config = dict(
    n_layer=13,
    d_model=448,
    n_head=7,
    n_kv_head=7,
    head_dim=64,
    d_mlp=1792,
    vocab_size=8192,
    activation='tanh_gelu',
    norm='layernorm',
    norm_place='pre',
    norm_eps=1e-06,
    positions='learned',
    qk_norm=False,
    attn_scale=0.125,
    bias='all',
    tie_embeddings=True,
    parallel_block=False,
    init='normal',
    init_std_qkv=0.0288,
    init_std_o=0.0357,
    init_std_up=0.0411,
    init_std_down=0.0411,
    optimizer='soap_variant',
    lr=0.00622,
    weight_decay=0.0,
    lr_head=0.00451,
    grad_clip=0.5,
    warmup_steps=200,
    schedule='wsd',
    decay_fraction=1.0,
    decay_shape='linear',
    final_lr_fraction=0.1,
    batch_tokens=[32768, 65536, 98304],
    seq_len=1024,
    doc_mask=False,
    train_tokens=279800000,
    steps=4415,
    dataset='wikipedia_en',
)
Each number is 500 + 25 x the weight over its row's rms, rounded and kept within 0 to 999. Layers, rows and columns count from 0. Numbers have three digits each. The size before them is the row's rms in percent of the matrix's.

# layer 4 attention value, 448x448, rms 0.0288, rows 90-118, columns 336-447
080:472497516516506514463491461525475542471513538526540496530456534507526483480543520491509490483506493452492521493483503514515530463503532509546484474534461499485485493525503502507529496501506510508473539460537495506469489522436518488452483525510489491496517462491490477516477515475492507513499514504497518506541450511504493549520480549531
089:515494525529527481557473461531520541489497489479530457485509440532533454503517470490520504520512505524496513534488482511454537524522489481467485491515493541481502497509499491511548505504505562510501502474523470467484513488511476552510490506501554509546497537487495503497520533443501466473497495501529494497495540550480517510492481491541
082:477513502512561510482488504497528475548501497512516491518530454498502496494508512458480481464509492475478471484552512502514529482497512477517519546509513509488503512486484541502496488512486527507510541487497454483479519482459518457495454530526482541477454563442524527498506457551500547502555485521523476477523531497499509551519495547506
084:507509494459522478532487472457489444507510530480473486488473495490447516471542492479498488477496499554487500537489489513518496499534476494489471546492531481511526500521522509460468515530502518484529495557491506525496552525468474496528523511465461523524507498495470501529502479457508554510484524530505488454460537487490515528461521517503
086:555540573513495439526486502485497529522504532503488497465484510500479505484525514491495490489489522499463556503505500484491485508494494479531469522513499521497541485459419511450556499470485493537499497480524540484480461484486508545504542512522485492463505481485480533484464516480516491471491491507525492517542489463498457435466514470503
077:539485476448509522487497487456528460497493528512483519453494489554498508499536478538479491517527549528489483544488464457511509501495497498485501506453495517520420473513518520543494480495459511527527488491505525516507513485517532525473522508501514536477483541518513533507518513499490530493537507504496523513524511491457476501482463482469
082:516468492482472556520521495461484496494519471508489495549560495491480496489529527492480490502504540460526475546495517488522517457466528486539483485519546522471511458465484536464493506515493505514504516528455516457483509511466486487511533525479509505484465480541497524504476513532505523542512520559478501493553471497462479514475493515490
082:505475461468509507463497473500516466496539514452485502509525484472508493503506529488503473500524546445528483526479551513516499444521529516509487474491504501539510548518531522519525512456505504480482466477523509522484543521448546511492494494504515508497514508482478497504514519538509472496492489481461470528506484487524558525498516458520
087:518520521505515477560488499435476507485478479499507536502488495519530518528506536533504504525492503500516509509517506522495460466463488507537520486491517557435489524528473502489500483503447447487477453487504520513497535528487470526516484511499547498498527464533510529491504485523500482462527462494542505503479485536536481493505495484503
099:459493498510506490452472514478511494531506496531547499507494485497449533512513475471494513444527553522498508491507536543507484457510486514497464518492479503488530527479536498507513514498482530530461502516505511506502504504473518517454522482472460527482488476532485451504501498524484481517571542512482468496474522513528525538496513516501
088:465538531502497486533510504514504517493501523493471520480512499494469493482486495456486463518474487494521454495471506505547513486535494500450496486501503479507530511500485477523465479478487558499443477529487500481497558525519543507504521476490483487537483487506482470492486510485483518514507514505448504477475528514508500527504500511514
084:537492502493500498520555522493491526460515496496500507478492527483511524478502527499482505533516537487501515510470510438530510511520526531523523511513519474521469481520486493531501490524485503481536528471495481491500468505485437513537476519502514495502518497521509525506509507480501503502493493491543488529517530516517478465509481440485
081:446511520488478516512514521507484507494437495514513507498490524507473553501514484484490476500503442497483472499550504510481486516498528476474527432497523492499507511461517499486458504486498532498527497508533499522564486461447458474502490509524536549483499514519550473433493483532485534524465493495516485464445577540466503494494534531528
089:446524488503489474480516453522476508491509542540513500529548512490484512468509512474511464483541505497487495474480526511516498490499516524468480489535531476523481485514520503491483480497511533544499461540499483529533523522496493478559478544517507489524495493502482495491500502473524521499532535470483561482488541495511504556478510543535
080:526519488473537532506525508456473473478477511468471495513506450552455521503517551513473535466520499540479510526484488496497496516485548495460502524488492497519469576527550537525523455491492514536515513498448476516526533533464493538475534489512460516511522509474492508506512512543481503478484498495519510494472529496502521512455472517466
080:533546461501533542517491502477494494548470534466533483468517508499526466515516513469499510539470491465500519461453507504536508458549468477524535481527505508513500486561513512477462484448519550423474461473494525452530443488473498509546457471480509493524486514472504564508500491526477522536484513454523481482499497517510483503502481554517
082:457542499530508503532542455490468491531521498499511519528530513501466504508487497510516509513521527526486536507531513546508511515470502507475497457517472518494467483477527524541505549443483516546494478516487448504467464497496469497513501495517514495483474474501500510510463508460479468546479522531489496530504501522485469499487480500489
084:459521492531500474468475497516509533517475517510497446493531508505476479468456525511512495549471491518502488446538501532468537513501492493477525500524485505493500478476507509534515478510520514522464488465535521501465470472542520507447534487471491498495510498517509482518500490489509465482538525534465492514470480464505539528490479481502
081:483525466484472533520541531505538508522499493489476502482483467498517480497525504462521462488527501504494483505487474469503480482518507523537473473519463525445495520505535493506436464522477529495451491465483489499510477519501505531476468502459515497475469482499459499548493548472482491521441445509466540518514496499486471507482502514515
083:481467449511449508531480486478482523470494508486534509507449554499495486465481466574474490472561523510505468529484517508510500491521473518470490492486488501474484518525523521500475461471481481444514535502473504522501500480511521481477506504526495507451500496496484520463503510521496498439530492506485497495492490444476524471513511478518
089:497526497484525465499457517518545482501500480443506525491506527475500515502481471484475494529545478529521512502533474526486521457530469515473489488465463545520510517468518496522497492455486517525501546517507518489455531528543496526453520506500462531483518461509478504491504480480507514553533501525469508455519491456492511506507532466499
082:523546505470498513520504452510507513507526542492524471480517516482474492504505522511543497465485525531528486513523503514493529535514463511509516496512496548542489518471499525515474442488500492495499503491525487525522500506515535508509518533467514511480536505525523531539514512510496491503496476485510506499503504513511523458486531508512
085:513528466491507496497507477499489481466508517493508516457490494499462448538523511484499495513531519481491505438493522525520453530501520466493561472500495503517475520506491498523510469496535465488502463496508481487487443477489453521495494562480478502502509481507480488491522512450523472477468536471482501461464508534505487513483471477485
078:531497507494492537481479505517507474519506490491527492522463507477450462516500509477507550520484534468466475517520531507503463502514524504499501515547515466512487495497540521522458478472515470481478503471533521489522468550472449459495474461487484491477483502482516495511482484512516508496493493459521495515525547475486537536479505528493
091:485502513506468479476447502531474541491541490549517557516494511510501545558494506488508488466468469491506520479524515516515500505512502544508465450483532462491536490523462471511507497519495502475501461470515515519505537479488482481510518506511490484499532451493518500519502488515517488506513511525482513506461493507465482493523475503509
080:511463462475541584507521516511484486504491446472483531474536490441441506494495507486509524480513483500503471476485451485489476494564494498521493497505495480484507533513544537520496512515488496528523483495501548489506535537474485502507537499458468490477460494463504476465478478511517479466490479483539515486503504479481479462507552530467
076:526523475484485497499500502497489480468493518475488519513472478503483458468504491487507473511508480461524539521467520487530463532464438478495522521480462512509503527452500518515499499523503499543513499541487482495509529531529481538471505518520509462520490543469518501513418555490457444494503546475498540447479514455507540491499510492504
086:450533481508472487473489535502505540481526515492510489496509467530488519472434496507487507521548498447510456504518484510509495503510498525508485454503515484488511485459498482532474504505508484515494488505502503525466506497506543513521533510501472508478509494554479537505512498467518471521508527486529528495508490477482519447471533478496
087:474500508479476519491493514518518454506530470507528505541515506487534478474483523456546530565452510501483483496506499535504490517496478509516530535507489503500523476525498479486513498479488530435496450496511484510482515477494517501469472522491507470514514479479518503525488522502505506490483493510485506504535494517533500542481493495415
# layer 4 attention output (transposed), 448x448, rms 0.0357, rows 90-118, columns 336-447
092:512479547490512504519539514518519493498499483524500494478506467512491425525495482534490492532501525502534430478502528470510449541518513488488516466463514491513490504511491524515500501494491472477545484533491483510498519498498475482506518510502511559484480510512477527529474482527505498431504514516496469544505517515473506494475525524484
102:493483494460454504517516531509469444512504460494444541520509532446479527477501485482463489528469449490497512491533485517509493491463498515499491511491486475564516493479519522484464496484505488504518501507517492484507524514510519476480478529548492463457541474490509487508498455534489520550515495504486481494502502442484503480505531506472
087:501511486489480536508518500494462493490476505515467469476481534487496521524497508524551518508525498512502477538503504533473497466568440499507479476520500502483488478550519484523479514498513475508489514534497493500499516471527565524534496460505520485506522469540535492522520514477492488495442500509484499531470504518509478505514504512476
098:476462523516524500506524501504492534532469478490492489461535513495542517512484449508499509527547507480502484511481516506505501477501505483553522501482486496447491514485493526501505491508515498522481490472478497475489451501507547528464516469536487470463529481484493484456496528506496460491494435473495495510507491511501526518515481488516
094:515459427498501533495514545504525510518486482452479517502510511509572489509465492470507520548487464519513498502474525490511489501477495473499513510530537521497479490514527520518459525533499548496511503483480484513503543521535506494518483469455528494509514520492491482494578494467496512545490491510463508452503520501509501531496473484492
086:490481541503517470535520490520481522521502507471484481531527546451519512538483499449551527464498477499494486479492515522521514513513487528522493517581527479497567525491476526470494502537495455493505494499459504494449501511526479488524489443496448484511523488464510453511494508467475507460490498523527457506491485513535545493511543488505
095:485497516507522442475454536508503511533500541481555490502476457502507504489478472532518511491518504506530505530518496483510474513555458512497509469482519490507494548541532512513502517487524505473540505492554514529523463450501505505525496516510518478526502523475527523492518511489484499492501471471457491529510525535551478538508477514485
097:480474543519505484480506503515496469571494513523486482449475483497514490487512477512493514486531465525473503452527510479484495561539480515488538486496501523464464455511448499473458503486479509543541515465481481508522476447492491486489461490460477467504478487495535498460495494523487515526483497517524546513483536540486493516502505514517
094:498496441505521502419521520525518540477506457514497498513482523514496501508490477523509479476453514511501549501486476466500488557472512521481500498553517473519501489483557516467464505477544537525520573480442453508528476496534469474499497505499490533504445511514484477467496503509511545523512558530465517516508518476486530487508525515484
102:504513476443516506548524498525499492463490498479493504482520545514543472501514517532498483460494511517507487482498496490493496500478503517495489477521483459555444497514496523508493469490456524516516517515489516501483482481523473445566461451520518489513520472472537514477471490508520499542420511494489566491529500527446462498464478508463
097:542431491495527474490497504511502485494501499542556523499521536499504490477492492508513504506513483491479486518509489523443496499485514458552478511475451472495479506512503503495539526464526462484536517484491492495510452501487525513494466495558483513493526511476497490506522504495496487485445492509516483500543470472466528469521497462494
096:461546513501498482483498490522503547500476483486514512546483442519503480502528520509470492444453447486546476450497515488486506504474484512476504484489508514491565549462531473464517503486508480490477548510519497507541516540544477507465552475492513520501472503495519504558487486541514517516492492489515465505481461471498477535472518536509
098:505449501489531450516510478464520490512533484488492540500524521497477462503487503509440502484489529516464519503502474505490514502499481500478489579512507469529491491515463511527503524503479445508476498502456534533499514516529535514500536469513489498514526497507458547486546505465527448504487488476538481497531450506474540481519503472486
096:506491547478510506515494540481495496474428490507463508495527523490519485537527496542479522513511529499541485510511498477497519525485472466523514534432454512484508535503454479484502493492521465467484562500513490492513506466478499511467469470471483535506528513568501506500452466524482458533520483491460488483491478510477519483480506490500
092:478511530514473436492499498553496528512493473504507492503498533459487480508520444472512477504511500507488478480477523476531498480510460481527529489489522523507513469502498477483492509527506514477489509471494506530498514472523484529506498456497514480497457504497520507498488478530518499479521503501512490496498521542490502498488542536496
093:525463500496486444522549496481480538466533498529506514476453510476485473443510490519487530490502484534511441537503451480508465516495497513515496536451502461445519501471483533527500559514507477535534517523510518549458496514486514513464506494518496534479478521527513494544535495519502526509501491510507512523506524501518514528512515508487
093:540473489519505527470474541483529531510539451486494519480565485512506526478483484490525470535490475521448510540476513478442546508518489477519495535509511485517497484555460472500469523500474507493480495496490540526515506489531538537523517509533513525508520512513491468465506512523535536503509511515490540447499487467476541466478488494526
091:502495536489517509544493490507524474467538484534486542523524488521500504538501478487521459465501509481485498538457486510490464505511487519470454489479506522516489503503486484482501524477505520479505500516536504460521528489478484475520486507504533490552547487507439528496484487485523501472495536487487512489488510496452443484514500480489
096:499548469535486495487490463468512516508488517481502499503503486490484528489467498525483475514453533519508457468476511527505472478469503531510520520465514510494500478486449503487547512533483492491503512503499516510493538491475463486488515488498509483518516528542547465500497472508521501471525557478504477448507486467498533510517506497482
091:495502507492534498453471501560493466508536488495507526526519465523509493570554516442499514490506525527474533519518503478512481512489527490491509497524527522503489507482484502500486463523461496496486474503509491518537497489483469465500551465495495474483536488487514514486520471451504449550475539513464492530504508504501488513516476533492
095:523492506492525514520533485500509495553476506539524500490553527492559496485533491504534498513454482508446517510479503504487494507500528496545488504509530487498494458538464535459490508525530524525494500518517512455489507499447519502527483500496492477496533485497470490502482492472493502466541486519496527537463500529477527477480498515481
092:470474560509497550474500500490525574507491471519432475500462525487505494503482484476446483505524497523527500484473528484488499497489478478468462521504500491457508515472480523528487502484470490514497506550521514488481529521485492516506495439507471457500507459485528531479449520433516515484469507506510471492438509528505479511450494501482
094:473475536521525492480476534487455519528535494500473475480524437495553507491499527502482481481472523496480501551483472457505514518503487481514444484512487491503541478511484522454482541521453496502519500517491513483480560523512513516504506507489532539495489477541540493484470515492443527481497478523552527515528501470491497487522495509507
090:499510521524524495511495490517509530508533556496491475519514467510524520452495514506469431463555532546531491484511509477549558498518505466487514511447492501514505500523482482467528491482495494554538498469485477492521498489526535503519495524463506500511513513482513500504522532515511458573486514513496497488518468479540510476510513512496
099:525454500502489532472480500441526481517512464527503482516511477538476531497497497513485491503515536514461484541518534457474504497532520457471510473509472494548475488462515449487523505508523506487496545497479502507522502483509493473531498517511486535505514540518451507477502470516479495527447516513516528493539475513538484530496479491516
092:474492595507494462524497485479476490508527510483531472492434483511519518473496526486488483456494507480488482529497519523498500536479509525443517494490504507509527489492441509520504529453500493493504510502519511475501492475552515536480443419504531533511502523531513488489493482506425503533514505539517498526495524476495553494512506447504
087:502498498546520496479445545536461518524527483474523519516536528480518540534495510507533505501504507510489490470523520526482499455539546485539483477527513534466468486535528525473523457486475515458496507483461470490489513515498479498489514496472508481504490519506508468474567484505515557485486467508508462523488465571488490510520541521506
099:551505522503549520547478496471499499555499450463466503479518570472548506520535495471542501480509500546503547516490479498440488462533487465504495520526513475494532545502484502478514492444495498514466521541526528486509533488532507508517515534490512480540521480521473436487510502503499528507480496513507503472500500508480507526499494519509
100:518512504531506511486514458496454515473486534491483473458497481532500497525489502522507506459529472537513487519457472492518503511506488496479504448495522493524506507493512554545499484499513463508527470501490472499488513479471496526512517499498487501492491486490488495557494508528481511494565501502456505484478515485512481484511461496541